Weights of a small GPT-style language model, trained from scratch on English Wikipedia.
Size: 4 heads of 32, MLP 320 SwiGLU, vocabulary 4096, 4.07M parameters.
Each number is 128 + 24 x the weight over its row's rms, rounded and kept within 0 to 255. Layers, rows and columns count from 0. The size above them is the row's rms in percent of the matrix's.

# layer 13 attention key, 128x128, rms 0.171, rows 0-53, columns 0-127
size [ 83  88  81  93  92  98 101  82  93  98 113  93 125  84 119 106 104 109 111 104 110 108 100 104 107 105 113 101 117 107 101 102  62  68  66  69  78  73  74  91  74  80  91  84  90  86  95 102 102 106 118 106 111 112]
[[106  87  81 145  80  83 172 152 113 164  75 129 102  98 109 126 140 127  91 123 152 135 143 109 180  88 131 126 110 169 148 150 107 127 159 115 128 151 174 185 120 107 159 129 118 144 104  92 157 121 158 145 115 104 160 126 123 120 112 103 113 166 104 119 113 114 152 125 126 134 106 150 113 103 114 107 129 137 154 107 165 153 113 134 130 152  81 138 123 139 149 133 121 119 123 149 111 151 140 139  99 169 151 138 108 116 120 121 108  96  80 147 123 128 122 168 124 160 123 108 167 162 154 124 140 140 139 103]
 [133 132 119 155  88 101 108  94 129 100 143 139 161 115 103 113 135 114 118 144 120 152 150 103 121 120 110  78 126  98  72 109 135 113 133  98 123  98 127 175 139 138 135 158 170 124 105 149 132 157 104 106  92  66  98 113 124  99 121 115 163 117 108 113 114 163 110 165 180 140 176 101 125 162 128 138 123 136  90 145 137 195 129  95 123 100 119 154 147 115 161 117 134  94 138 123 128 135 152 132 136 130 102 149 102 141 141 143 132  77 138 127 114  87 146 113 119 115 124 119 117 168 102 100 155 157  98 131]
 [111  97  95 134  96 105 150 117 109 140  82 120  87 161 102 148 150 104 131 114 135 113 125 146 134  62 102  86 119  96 114 146 141 116  96  91 120 213 113 124 131 125 151 107 109 121  92 168 150 131 181 119 114 127 124 127 117 110  92 110 120 128 136 126 147 129 140 167 162 167 120 133 137 169 113 127 183 109 140 117 129 115  95 121 140 131 110 168 140 109 141 119 107 110 119 147 135 131 125 122 137 126 101 176 109 119 153 137 113 141 164 138  76 149  89 139 129 127  96  94 147 135 107 144  98 161 123 139]
 [117 145 125  96 138 156 124 158 134 126 106 131 141 121 156 131 147 135 114  85 104 123 110 152 118  94  82 144  99 104  80 120 115 122 123 129 173 101 113 109 106 152 157  93 130 100 129 157 111 104 141 135 111 160 106 107 110 162 111 150 155  69 140 192 121 117 107  93 174 131 107 112 131 115 102 144 159 111 138 120 120  88 121 135 142 180 169 156 165 154 141 139 144 114 127  73 125 120 110 155 130  96 133 139 109  79 153 107 145 101 137 142  93 115 113 132 146 100 124 154 106 124 132 155 143 149  84 151]
 [169 110 132 140  80 134 155  82 129 145 158 119 128 148 101 139 154 145 116 113 160 156 167 138 105 131 128 148 112 166 123 177  98 178 144 125 118 109  78 134 115 149  88 100 124 130 120 149 145 154 126 113 123 123 148 134 155 169 120 108 105 166 105  94  91 114 131 120  75  71 132 199 115 122 158 127 168 132 109 133 133 112 127  98 134 109 142 155 154 121 109 173 134 122 139 141 162  94 156 148 134 157 137 143 106 187 108 141 131 115 147 151 132 103 112 129 110 147 145 149 123 126 129 139 101 112 115 127]
 [133 136 132 172 106 136 134 139 137  92 101 145 156 143 130 119 123 145 177 126 120 167 114 147 128  91 118  89 107 146 124 127 151 132  91 133 105 154 163  94  98 106 143 134 111 119 114 122 144 122 120 111 147  91 174 114 131 147 160 148 152 127 143 114 110 177 132  82  69 108 100 115 137 159 141 133 109 106 161  98 138 118 174 121  99 117 123 157 141 144  96 118  92 118 155  90 161 136 143 141 172 124 118 121 138 141 114 137 136 122 135 169 119 148 110 134 153  86 134 113 128  79 111 194 124 182 130  98]
 [120 114 148 114 152 131 116 108 170 141 154  93 138 121  87 101 140 111 170 117 132 124 145 137 107 121 126  91  91 106 170 123 103 112 130 134  91 177 118  98  96 126 119 104 131 147 100 121 123  68 110 102 152 117 151 129 157 123 153 138 137  98 108 105  97 100 141 144 143 142 145 102 133 129 106 106 117 136  86 128 155  86 166 120  79 117 162 107 122  94  99  67 156 119 165  74 126 122 111 112 114 130 156 105 134 134 146 157  75 126 135 127  97 122  90 116 125  89 142 118 123 127 123 150  93 155 104 126]
 [125 147 137 132 127 172 130 152 123  86 115 142 136 109 139 168 106 119 183 122 105 118 102 127 153 104 137 127 126 109  77 125 128  75 128 134 116 106  89 145 130 137 135 113 106 112 169  85 150 151 142  81 112 160  77 127  90 141 111 175 120  85 132 171  96 109 158 124 168 127 102 105  98 121  86 164 136 131 112 141 156 124 136 113 114 127 139 119 132 161 153 105 159 116 144  97 124 146 102  94 114  96  92 106 188 134 132 158 125 127 129 138 114 153 141  94 102 123 140 139 115 148 119  99 118  87 116 115]
 [133 152 142 132 119 104 183 158 104 105 123 115  89  87 127 122 114 128 107  94 123 108 100 111 120 122 153 179 136 151 105 116 128 117 111 111 145 130 151 127  88 155  97 131 127 127 182 117 100 122 153 112 151  98 127 158  80 145 115 129 133 130 149 117 162 103 101  99 157  97 162 130  82 134  79 137 101 148 122 111 160 141 159  92 170 136 107 108  81 141 153  89 140 136 144 135  86 137 131 150 148 131 159 151 119 151 145 108 104 108 173 164 117 143 102 157 132 142 120 117 155 104 109 170 151 109 157 116]
 [ 85 160 131 146 128 150 213  79  95 147 119 167 103 138 168 144 134 111 122 151 130 106 135 138  89  94 119 115 124 153 129 136 107 103 114  95 115 152 169 126 168 128 131 132 156 109 121 119 119 111 112 132 124 106 124 120 120 115 126 136 106 164 106 110 128 122 146 132 117 119 161 155  94 128 142 106 106 148 136 136 160  93 134 105 118 136 133 166 106  94 167 126 133 169 166 131 121 108 126 101 139 142 139 133 132 162  86 208  85 136 137 149 117 130 117 172 167 118 124 140 147 110  98 122  98  88 136 106]
 [125  89  77 164 147 131 167 120  68 140 104 113 109 129 157 164 142 130 101 109 142 107 131 117  97 135 132 114 124 137 116 123 121 156 121 112 142 125 128 154  94 132 112  90 158 102 111 141 154 147 100 165 110 152 155 121 107 153 134 125 175 188 131  65 106 138 105 144 144 128 142 142 110 123 122 125 114 128 147 175 101 136 151 106 137 159 127 168 119 137 145 147 110 132  99 130 141 137 132 103  89 115 147 171 166 142 110 132 126 159 163 144 105 158 124 121 149 133  69 142 159  99 159 123  90 105 153  94]
 [132 122 122 108 151 137 176  85 139 130  84 100 130 158 127 122 117 115  97 155 125  83 121 144 119 120 127  89 131  73  79 148 177 106 142  91 141 127 133 116 129 173  86 123 113 121 110 107  83 114  88 116 131 141 129 132 137 139 157 152 112 120 127 149 101 123 125 146 138 149 118 114  96 176 159 128 111 139 134 167  99  85 171 115 102 140 114 104 101 129 153 125 157 127 134  93 137 112 112 123 117  96 142 133 166 150 146 165 129 189 113 127 107 164 117  92 115  87 112 106 141 121 125 143 107 121 119 178]
 [137  99 158 117 123 130 130  64 121 140  81 164 131 188 135 136 150 144 140 112  95  98 132 109 125 140 120 119  95 143  92 157 138 120 111 139 100 130 115 191  95 158 111  83 153 125 115  99  97 132 135 139 114 100 150 150 107 122 173  92 143 129 142 134 142 128 114 150  85 113 140 139 107 143 164 128  93 137 151 136 159  85 160 128 113 132 108 134 112 106 113 123 152 131 144 139 161 101 115 124 133 129 122 136 149 207 121 127 170 138 128 114 118 111 127 105 115 120  96 111 139 160 135 118 132  71 145  78]
 [126 111 144 136  79 156 135 154 135 166 109 142  86 155 114 142 170 160 172  84 177 161 163 134 164 165 126  98 149 133 120 115 102 134 105 161 101 120 112 167 122 122 127 148 106 139 106 109 158 137 125 102 114 120 151 140 145 154 146 120 123 166 118 136 113 130  89 142 120 113 104 150 132 105  92 144 128  88 114 105 115 136 149 152 136 121 119 161 108  64 115 161 126 105 145 165 152 167 126 141 128 115 129 145 168 120 128 143 177 136 106 100 162 147 155 121 128 134 122 158 140 173  82 131 111 140 101 156]
 [118 104 150 105 110  87 121 201  94 159 147 138 118 107  83 106 113 141 118 167 125 143 122  98 138 130 151 159 116 139 160 149 117 146 146 165 132 121 140 105 137 135 158 137 105 143 153 138 166 117 115 141 151 137 148 149 117 135 116  94 131 115 120 129 123 116 121 146 116 104 116 159 152  99 104 126 115  78  95 111  88 167 137  95 134 142 138 130 126 110  93 138 121 100 142 156 124 137 135 131 154  86 158 153  97 126 138  80 188 126 134 122 168  90  95  83 113 149 133 157 104 191 115 145 138 164 128 145]
 [ 76 149 122 132  98 134 166 107 149  88  94  97 129  97 163 134 128 140 133 115 121 122 142 134 143 141 138  98 136 165 105 135 120 103 130 112 118 107 120 113 107 184 136 124 118 109 123 162 103 122 168 105 134 127 120 145 152 121 156 119 101 155 156  96 182 123 147 139 143 128 165 104 130 178 192 119 119 133 115 112 148 158 140 107 137 137  94 142 113 114 139 103 115  96 110 115 146 149 131 136 139 111 124  86 107 147 152  97  81 126 161 120 122 132 107 144 162 142 133  88 143  61 142 157 151  74  89 118]
 [152 138  87 142 158  83  95  84 194  86 133 103 131 152 120 163 113 113 101 122 136 124 138 146 127 124 124  96  99 151 110 107  94 113 109 168 114 139 130  90 127 162 133 105 164  84 140 126 100 114 127 140 144 147 140 107 157 121 131 154 140 100 150 138 144 132 128 117 108 129 157 136 128 154 130 155  97 139 117 117 133 130 107 137 136 129 100 131 144 122 106 117 130 142 145 155 118 133 131  72 115  99  83 143 149 128 146 103 100 126 132 159 205 103 168 197 129 104 134  98 154 105 149 140 137 131 165 154]
 [135 157 110 152 116 137 133 132 194  93 136 107 101 111 167 140 141 119 105 123  82 111 109 113 130 106 149 130 125 158 166 106 129 143 116 121 173 104 114 109  96  96 124 176 130  74 126 145 160 110 144 112 167 129 114 126 138 114 137 147 120  89 145 126 148 134 156 152 110 126 133 119 145  91 115 180 105 132 136 150 112 137 153 148 144  99 155 123 115 161 125 104 136  98 136 138 121 148 144 172 166 126 132 120  97 125 173 185  64 157 134 152 128  87 172  98 154  97 150 120 102 118 120 138 133 125 143 129]
 [112  67 113 165 118 131 175 114 110 159 107 117 127 140 133 121 130 154 141 137 145 115 133 129 170 108 119 137 121 142  80 125 136  83  95  98 104 148 162 121 155  81 135 116 169 122  86 145 152 153 122 124 146 148 163 102 168 122  88  87 113 187  86 115  89 138 117 130 125 115 132 138 101 163 100 112 142 118 124 101 124 143 113 126 110 136  92  88 115 113 148 138 134 140 151 186 147 154 128 122 128 128 149 150 148  96 133 100 145 114 164 120 118 139 108 122 132 151 139 178 143 107 142 117 129 107  71 110]
 [136 118 115 101 149 125 139 105 124 141  88  89 192 133 128 114 145 101 124  99  97 133  97 155 153 117  91 108 106 126  79 126 123 128 145 101  89  97 105 159 131 145 131 137  87 111 133 106 105 154 126 114 150 117 127 147 165 118 110 136 130 148 124 146 151 131 132 119 102 150 171  86 106 123 150  47 150  96 148 115 156  74 139 149 115 124 132  94 140 101 120  93 138 120 161 115 163 143 144 116 127  99 131 138 139 110 106 172 137 134 118 154 123 126 160 143 119  85 147 150 144 142 101 134 179  79 133 110]
 [162  76 132 182 143 145 184 133 122 108 158 152 129 120 121 155 106 124 118 108  85 139 105 141 102 105 137 131 152 121 133 101 139  68 150 138 142 129 102 157 130 118 161  91 108 138 146 147 139  78 131 137 152 146 124 110 107 132 130 182 126 151 128 140 112 106  63 107 107 133 109 108 133 146 103 103 143 135 122 121 103 115  89 120 147 105 140 112 165 154 142 131 124 139 119 138 136 119 121 106 109 128 143 125 177 102 120  87 157 141 152 123  85 161  95 133 152 148 115 135 114 114 140 123 100 117  66 185]
 [133 120 115 109  99 164 121 141 164 118 137 169  99 101 105 134 160 131 166 130 104 120 134 103 146 157 139 110 107 141 124 152 158 175 110  85 140 120 144 129 131 112 170 116 104  93 111  99 138 122 143 138 118 159 163 159  75 103 125 156 100 167 131 111 139 165  95  93 100 167 122 149 160 119 175 118 134 121 140 110 107 139 122 124 101 135 115 158 139 110 185 147 130 148 103  92 111 121 146 152 118 120 128 143 121 100 152 108 122 129 103 122  99 138 145 124 176 181 137 125 165 105 122 128 140 194 111 153]
 [113 103 106 145 149 171 125 153 146 151 121  85 147 136 155 135 164 141 159 170  99 143 105 153 161 112 117 130 132 179 112 120 145 125 127 103 146 132 129 114 121 139 146 117  97 105 103 124 121  85 143 120 139  51 158  87  87 178 153 117 135 137 138 124 109 156 164  98 156 112 153 104 105  97 174  95  97 141 161 103  98 107 117 116 125 128 109 127 147 143 155 168 157 101 119 146 148 142 158 140 121 127 124  77 145 131 144 127 133 114 152 196 136 114 116 151 129 103 118 111 157 126 124 140 149 148 127 115]
 [191 118  99  88 121 151 114 135 131 161  99 148 122 109 193 102 106 126 135 156  76 170 153 128 104 135  96 120  81 118  94 136 144 104 116 126 144 100 160 137 133  99 109 104 138 157 100 121 146 104 121 131 118 122 137 135  94 161 133 144 155 132 103 150 125 101 144 128 168 133 126 134  94  98 152 110  95 181 133 126 135 146 102 124 114 119 144 148 117 123  79 113 134 136 150 147 165 136 100 111 138 124 135 190 161 107 137  80 131 120 100 143 122 122 114 144 121 136 144  84  97 131  97 107  83 116 131 100]
 [173  96 151 164 101 132 146 119 105 110 140 153 107 117 108 122 106 152 126 124 136 133 147 153 173 142 151 150 116 149  73 155 131 114 136  94  81 126 130 132 116 158 102 128 167 103 151 108  94 143 124 115 145 146 127 117 140 104 132  94 174 166 159 113 134 135  94 125 124 117 148 102 168 143 144  82 181 141 160 127 165 132 170  71 144 154 132 134 155 120 116 110 113  95 133 102 116 125 130 155 146 144 173 148 157 114  94 168  85 134 176 118 114 133 152 148 109 134 129 135 143 101 106 154 130 122 119 160]
 [120 193 135 100 147 148 116 116 116 121 164 107 128  88 113 121 125 115 111 182 132 141  85 131 123 154 122 143 151 140 144 122 142 128 145 147 141 117 137 112 145 120  96 120 103 121 155 157 118 153 102 152 153 127 115 136 123 108 131 151 129 137 140 148 167 123  63 147 100 166 128 117 148 108 116 128  87 168 167 145 151 109 126 146 102 127 123 128 137 160 126 138 124 163  76  90 166 174 145 129 142 164 145 118 113  92 116 111 166 138 160 135 110 119 127  71  75 105  88 152 130 153  85 160 139 148 129 119]
 [143 109  96 137 141  98  99 141 138  88  76 117 109 104 115 143 116  98 101 183 162  84 142 138 120 136 136 141 127 104 125 130 107  68 105 114 138 151 121 119 152 152  98 140 111 129 145 150 112 101 153 143 151 132 115  70 132 149 134  99 102 153 121 172 120 171 129 169 107 132  98 160 108 118 142 148 136 146 127 142 114 114 137 116 145 142 166 137 137 144 154 147 125 119 173 132 155 111 128 115 126  89 166  97 157  78 134 111 152 160 114 142 126 122 109 179 122 133 143  94 134 146 140 109 121  72 178 122]
 [118 168 118 138 100 132 168 129 128 176  95 147 100 167 156 115  59 113 176 101  93 109 155 161 163 101  82 154 138 136 149 103  83 103 122  94  94  91 129 109 125 139 111 118 125 158 122 152 164 134 108 145 112 161 111 111 117 106 172 131 149 124 149 122 123 176  98 136 140 142 122 171 125 111 138 116  93 118  94 102 121 146 131 148 115 146 115 142 142  79 101 172 105 118 130 126 123 109 109 131 127 133 163 117 112 127 147 129 170 135 123 168 103 147 129 128  99 100 103 124 125 153 144 121 131 123  94 151]
 [134 128 100 138 127 113 147 126 107 135 146 150 149 116 113 126 154 112 192 164  99 120 115 137 171 140  89 135 131 159 146 137 123 120 145 106 187 100 114  96 149 121 117 146 124 145 164 129 135 138 142  72 134 130  83  83  89 142 135  90 123 118 156 120 116 105  40 133 165 127 106 141  99 128  74 163 127 125 107 129 118 146 145 112 143 131 137 113 140 139 127 156 133  81 148 167 131 131 142 120  97  95 110 127  99 151 116 119 145 159 107 120 111 124 118 160 164 114 114 126  93 125 124  97 111 113 163 166]
 [122 123 127 148 108 139 129 162 174  58  97  95 141  89 124 134 131 120 106 132 132 163 146 117 168 115 146 145 114 123 112 144 155 140 134 122 121 193 123 135 108 117  88 136 139 123 177 119 136 152 134 162  89 140 123 126 112 149 138 149 144 118 127 123 148 148 144 127 139 108 174 137  94 150  92 106 100 110 161 114 126 126 115 118 154 146 144 135 131 101 146 147 178 139  80 125 155 163 128 118 147 112 128 147 157 166 116  79 165 104 139 152 124 121 102 118 145  95  93 172 130 145  97 151 117  84 171  92]
 [ 63 128 131 132 106  76 127 131 145  95 133  98 150 106  87 159  88 134 102 104 126 133 142 140 115 129 143 146 109 145 147 129 145 129 137 106 113 129 157 113 182 140 151 161 152  94  90 164 168 144 145 131 163 107 173 138 110 115 144 108 134  94 137 109  76  96 120 113 128 104 129  82 163 117 140 123 120 158 143 124 102 143 111 122 160 155 103 116 136 133 125 132  98 145 125 104  87 108 161 110 115 133 158  96 120 147 150 142  65 138 109 129 104 134 114 103  95 139 117 163 129 130 149 149  80 140 127 172]
 [128 152 127 131 142 103 129 110 127 130 125 146 101 128 184 129 137 117 133 133 148 115 139 107 120  97 138 119 161 130 126  98 151 140 140 152 138 114 163 176 116  92 131 176 147 124 142 144 116 128 139 160 107 138 138 159 134 137 137 111 138 137 136 124  81 187  59 143 122 100 144 118 129  71 151 135 138 126 121 166 146 151 169 133 154 146  98  96 131 155 151 171 123 143 159 127 123 116 114 135 137 167 124 146  56 105  98 159 137 117 118 119 150 100 113 126 185 123 123 165 105 114  78 116 121 127  76 120]
 [133 154 155 147 165 149 110 132 141 145 125 114 140 113  81  89 126 101 144  89 143 139 181 135 147 125  82  98 167 148 119 165 118 107 127 124 144 114 128  76 157 147 118 123 116  92 108 102 138 142 142 134 130 133 122 132 123 173 131 111 157  96 101  66  86  83 125  87 112 135 121  78 150 109 123 113 103 155 161 107 151  90 160 131 113 108 170 101 130 137 108 153 116 133 116 154 147 141 115 114 121 120 139  93 120 127 128 157 108 100  87 108 157 128 116 110 158 151 148 102  76 150 104 135 153 115 134 130]
 [147 112 103 139 158 144  96 102 142 131 117 144 140 150 125 126 152 136 106 129 109 131  96 112 135 132 124 158 139 142 151 116 123  92 105  94 116 147  38 113 108 128  89 117 150 160 151 138  95 148 146 164 124 171  93 115  99 158 124 133 137  88 146 129 150 142 127 102 160 112 140 158 172  90  56  86 158 120 112 143 120 125 147 127 132 115 135 165 118 140 116 124 159  97 144 115 142 158 115 138 139  99  90 134 120 163 119  89 127 124 128 132 156 120  98 118 175 152 111  84 122 132 115 140  88 110  96 147]
 [ 92 142 131 106 115 148 130 137 137 110 128 102 126 118 131 119  99 174 118 112 129  66 142 164 160 131 113 159 128 113  89 100  95 128 178 145 142 135 106 113 131 148 111 115 125 135  91 131 166 137 169 143 183 106 102 116  87 111 123 108 123 146 140 133 107 116 143 131 107 150 111 160 113 156  87  81 169 117 108 184 113 140 159 142 102 179 111 124 139 141 135 151 112 118 151  84 100 100 134 155 122 133 152 106 178  78 127  96 105 145 120 136 128 134 131 143 140 151 160 102  83 116  93 139 120 127 121 119]
 [136 141 122 136 127 147 132 129 135 132 133 103 150  85 130 155 156 163 133  95 150 179 135 120 113 109 133  89 169 174 128  93  85 116 113 130 154 146 118 126 162 117 150  99 134 123 159 149 134 138 146 164 163 136 172 128  97 142 123 118 128 173 122 115 165 158 121 108 135 157 136 150  96  60 101 115 150 112  70 138 117 121 118 149 117 159 138 182 146 148 168  82 104 131 114 160 154 138 156 134 113 117 146 130  85 115 122  71 161 104  89 130 132 153 108 116 123 139 130 135 139 118 132  98 106 131 130 119]
 [145  85 169 106 142 145 125 144 120 130 134 126 147 179 149 114 122 158 129 140 122  91 151 133 105 148 120 171 123 121 134 137 141 110 107 173  74  65 151 145 104 105 130 121 118 147  58 141 142 148  77  82 142 167 134 181 135 129 142 134 142 108 143 156 115 100 115 119  97 132 108 107 166 147 162 131 113 123 130 132 178 139 111 137  98 131  97 123 147 142 108 146 103 129  96 153 146 107 140 164 139 129  90 125 134 139 107 114 115 104 116 115 126 117 157 101 130 113 125 121  99 119  94 110 156 144 107 189]
 [114 153 108 122 102 181 111 116 102 148 130 137 103 166 148 137  92 179 144 114 139 150  93 113 174 102 120 155 112 142 113 103 133 141 103 112 137 161  98 107 112 110  90 170 141 148 119 128 119  75 156 132 151 114 134 135  75 144 138 145 115 152 113 136 144 127 127 150 154 105 131 165 155 122  80  96 113 128 106 157 144 126  97 128 145 145 168 128 151 121 106 112 135 126 120 120 112 154 118 154 106 118 157 104 161 128 114 102 163 112 151 177 150  74 149 136 107 126 109 141 150  91 145 181  99 126  92 106]
 [114 127  97 132 124 147 101 140 125 139 134 108 125 134 119 111 106 123 129 167 132 116 130 126 153 128 193 112 110 104 166 114 158 147 169 159 114 150 163 109 104  88 116 153 145  88 129 159 150  67 105 102 122  92 124 134 160 174 151 153 136 112 140 101  75 101 158 141  51 137  96 100 156 112  98 108 108  96 127 164 107 112 120 118 127 118 133 110 144  80 160 120 139 127 116 100 161 131 140 145 142 155 135 132 158  96 144 151 124 140 114 154 122 116 168 150 167 128 147 137 123 138 137 115 155 123 135  97]
 [139 132 148 191 153 167 179 143 156  86 138 114 151 119 161 128 160 186  45 106 177 114 120 118  97 143  97 111 157 154 114 147 110 131 167  98 127 132 147 109 148 145 149 146 134 123 125 168 124  78 130 118 162 114 168 115 113 114 160 166 147 126 133 142 114 171 117 151 122 125 124 164 141 152 139 114 111 142 141 133 102 146 104 168  99 134 158 135 118 123 119 128 141 142 117 108 147 116 117 139 120 117 139 127 113 115 130 133 146 121 189 152 118 105 100 154 154 111 123  86 122 133 106  97 111 138 123 115]
 [138 162 154 177 151 111 129 121 137 168 155 149 166 137 151 157 128 133 118 117 146 121 170 150 167 105 102 114 116 127 110 106 112 105  94 136 106 103 104 126 156 131  95 178 120 134 151 115  88 105 132 106  99 157 105 120 124 124 138 120 108 123 175 119 144 124 137 162 118 129 110 131 154 107 110 145 152 148 155 134 129 100 178 112 126  83 149 152 144 156  92 128 115 188  97 178 127 144 129 148 116 146  98 151  95 159 186 119  84 146 130 127 135 112  86 132 174 121 101  99 108 144 146 109 136 120 140 142]
 [173 123 111 151 158  88 102 140 131 111 113 142 119 123  90 122 163 171 147 117 113  90 116  95 130  94 132 135 105 181 140 122 153 177  92 101 160 143 131  86  93 148 139 135 133 108 151 105 107 120 187 155 157  84 167 122  79 137 111 127 144 134 143 116 136 140  92 133 156 104 136 131 106 122 141 134 169 110 131 121 136 120  81 123 125 113 124 178 135 125  99 116 100 142 121 159 104 145 134 127 124 104 120 125 113 113 123 126 174 119 160 197 132 127 123 112 153 148 101 119 134 150  89 146 123 161 156 136]
 [166 153 174 162 112  97 113 164 139 122 116 135 132 144 127 142 106 112  89 101 129 130 134 155  87 116 115 128 139 181 153 159 107  76 104 124 146 130 125  94 102 177 132 145 163 124 125 132 109 143 173 175 101 146 132 135 115 107 136 123 155 140 145 129 215 152 112 144 130 135 132 183 104 102 110 142 140 147 139 116 165 149 125 145 152 137 113 124 121 132  87 153 113 104 125 172 125  99 122 124 115 111 111 158 100 126 143  77 130 107 123 149 140 133 139 132 125 123  90 117 130 105 113 150  86 175 137 145]
 [108 154 135 125 135  91  93 104 118  84 106 160 157 120 111  99 116 167 140 166 134 146  71 135 140 128 154 131 140 123 167 136 130 158  78 121 137 150  99  91  89 135 129 110 104 126 140  99 121 161 127 102 112 158  86 146 138 131 157  87 129 146 111  96  81  96  95 114 162 153 139  99 133 169  74 128 157 131 121 156 168 123 136 112 139 152 107 114 133 115 110 108 107 140 150  96 140 142 128 109 128 140  70 120 141 142 135 143 152 116 102 131 135 166 125 164 139 104 135 153 110 150 107 105 102  84 152 116]
 [166 159 111 130 155 135 125 143 157 141 136 107 122 130 165 175 129 112 137 117  91 149 177 141 126 110 113 141 105 136 128 108 139 108 104 168 180 125 162 133 112 124 115 163 120 137 169 129 130 120 157 105 150 129 119  87  97 113  98 141 110 134 144 102 161 163 116 118 173  81 128 130 111 122 132 151 143 126  87  99 114 153 153 111 185 114 151 171  82 122 126 134 134 139 129 165  66  93 107 165 110 139 159 146 106  90 131 120 128 149 104 127 118 110 136 130 112 129 134 132 124 114 141  88 179 125 148 168]
 [147 130 139 111 105 165 139 119 138 139  90 165 105 157 133 123 132  90 134 102 104 111 108 148  97 162 133 133 130 154 170 126 145 115 109 158 149 161  95  96  97 121  99 127 119 153 195 164 132 148 116 106 149  89 108 159 136 123 102  93 127  89  96 149 168 106 111 108 149 186 134 188 142 133 122 106 111 133 130 144 138 162 117 141 147 116 129 113 159 135 169 101  97 123 136 125 133 124 138 100 114 130 157 121 137 140  79 153 147 103 152 131 144 148 160 123  93 126 111 123 127 116 149 115  95 120 129  58]
 [117 139 185 126 169 110  95 165 113 166 126 173 122 123 123 130 116 114 143 146 115 127 107 150 157 141 146 117 143 141 150 113 124 118 134 149 151  92  74 110 136 175 130 105 128 120 106 151 141 121 160 153 120 168 125 189 112 115 142 126 110 119 106 143 131  73  99 140 127 115 128 152 119 105  77 106 121 125 115 149 146 137 130  98 134 153 139 176 134 164 159 156 102 131 163 140 149 134 140 143 115 146  86 139 110 178 111 131 108 155 132  94 147 114 134 122 165  67 111 143 113 109 138 139 130 136  73  88]
 [156 114 113 155 137  98  83 122 116 122 146 115 139 127 128 121 150 114 169 154 165 132  89 149 164  96 125 145 159 134  95  93  97 121 115 156 146 123 128 106  88 139  94 101 109 141 163  74 141 119 140 187 116  90 146 140 133 160 126 130 138 145 106 112  97 135  86 145 154 115 119 163 125  97  99 160 141 107 115 109 111  94 104 139 144 142 146 173 143 136 114 138 134 114 120 163 132 148 130 151 155 131  58 148 154 136 154 106 144 127 165 156 174 145 142 136 128 163  94 145 137 165  97 123 112 118 130 160]
 [143 149 107  85 127 130 131 108 122 163 151  50 175 150 134 123 162 120 178 136 149 155 158 113 156 130 118 120 110 101 118 140 158 146 131  89 127 119 135 136 104  50 105 132 142 129 161 111 138 158  67 136 150 113 117 148 106 118 138  96 113 129 109 117 122 132 132  78 107 110 100 140 150 102 146 113 106 159 118 120 123 111 112  97 106 145  73 111 133 138 135 103 115 132 126 150 133 141 152 127 155 117 119 117 109 156 119 142 130 113 122 118 144  94 120 127 131 125  87 172 159 163 144 160 139  98  82  88]
 [130 142  88  97  82 165 164 140 115 111 127  95 180 150 160 125 142 127 138 108 163 132 128 125 106 172  99 159 142 121  99 165 153 120 135 129 129 146 101 136 165 118 123 179  99 156 139 158 120 116  82 103 126 128 113 142 119 160 157 161 113 115 137 127 151 101 151 118 142 170 106 149 129 128 123  98 134 119 161 120 123 140  84 122 123 141 101  63 104 141 149  79  99 147 116 118 165 140 127 134 132 117  78 161 145 141 138 123 128 129 125 148  54 132 141 150 110 175 150 134 155 121 127 126 133 119 123 107]
 [159 139 124 118 127 107 161 124 152 126 116 121 121 168 153 151 134 129 150 140  97  97 141 118  80 164 126 150 105  79 124 157 132  95 150 167 125 137 103 128  81 110 148 111 147 154  97 167 120 115 111 169 100  96 131 154 147 124 150 155 143 102  93 125 171  99 176 154 116  88 119 129 125 120 143 153 140  87  89 104 138 106 106 118 122 106 122 147 111 115  90 118  88 143 110 135 105  99 117 145 129 116 117 154 114 114 148 141 110  60 113 156 104 134 155 134  94 135 161  81 138 131 132 117  97 171 145 116]
 [112 116 128 166 121 149 119 155 126 106 135 137  96 132 122 150  72  61 126 142  95 139 136 133  65  79 130 149 113 183 143 152 118 154 110 118 114 164 141 100 115 141 116 113 158 116 145 135 157 121 132 160 118 114 137 125 111 151 157 100 120 148 152 122 118  95 136 166 132  98 115 133 100 118 125 133 181 118 132 160 119 138 144 173 139 146 160 109 123  82 106 165 102  87 139 111 109  94 106 122 141 111 142 107 114  77 152 110 127 126 187 110 161  91 136 129 133 136 141 134  98  90 150 120 107 143 121 120]
 [ 98 140 136 113 123 126 136 107  64 152 145  98 159 121 126  61 107 124 168 164 141 121 128 132 176 181 131 130  89 144 105 141 150 141 122 113 100 125  91 124 118 115 117 149 125 118 139 136 134 133 121 100 135 141 133 149 124 154 131 128 131 124 138 153 104 130  63 106 163 138 110 115 135 157 138  54 102 139 161 147 118 120 149 106 116 150  95 134 141 141 142  97  82 128 146 138 149 135 128  78 117 111 157 117 160  96 101 175 119 129 156 137 115  92 103 106 102 104 120 148 140 128 112 133 136 132  65 146]
 [184  91 143 108 133 143 138 101 145 165 104 113 131 108 161 142 145 104 111 141 105  99 124  83 115 147  99  88 151 166 134 169  95  90 160  96 107 117  88 154 122 122 150  93  89 134 153  82 120 142 140 155 119 150 120 122 147 134  97 167 128 149 141 131 159 106 128 129 138 162  97 129 134 100 165 109 103 145 119 117 117 133 115 160  83 132 110 154 133 117 125 115 123 144  62 102 102 112 151 112  96 130 109  95  61 100 143 129 139 141 147 124 108 150 142 101 125 142 105 121 111 154 137 132 136 117  89 133]]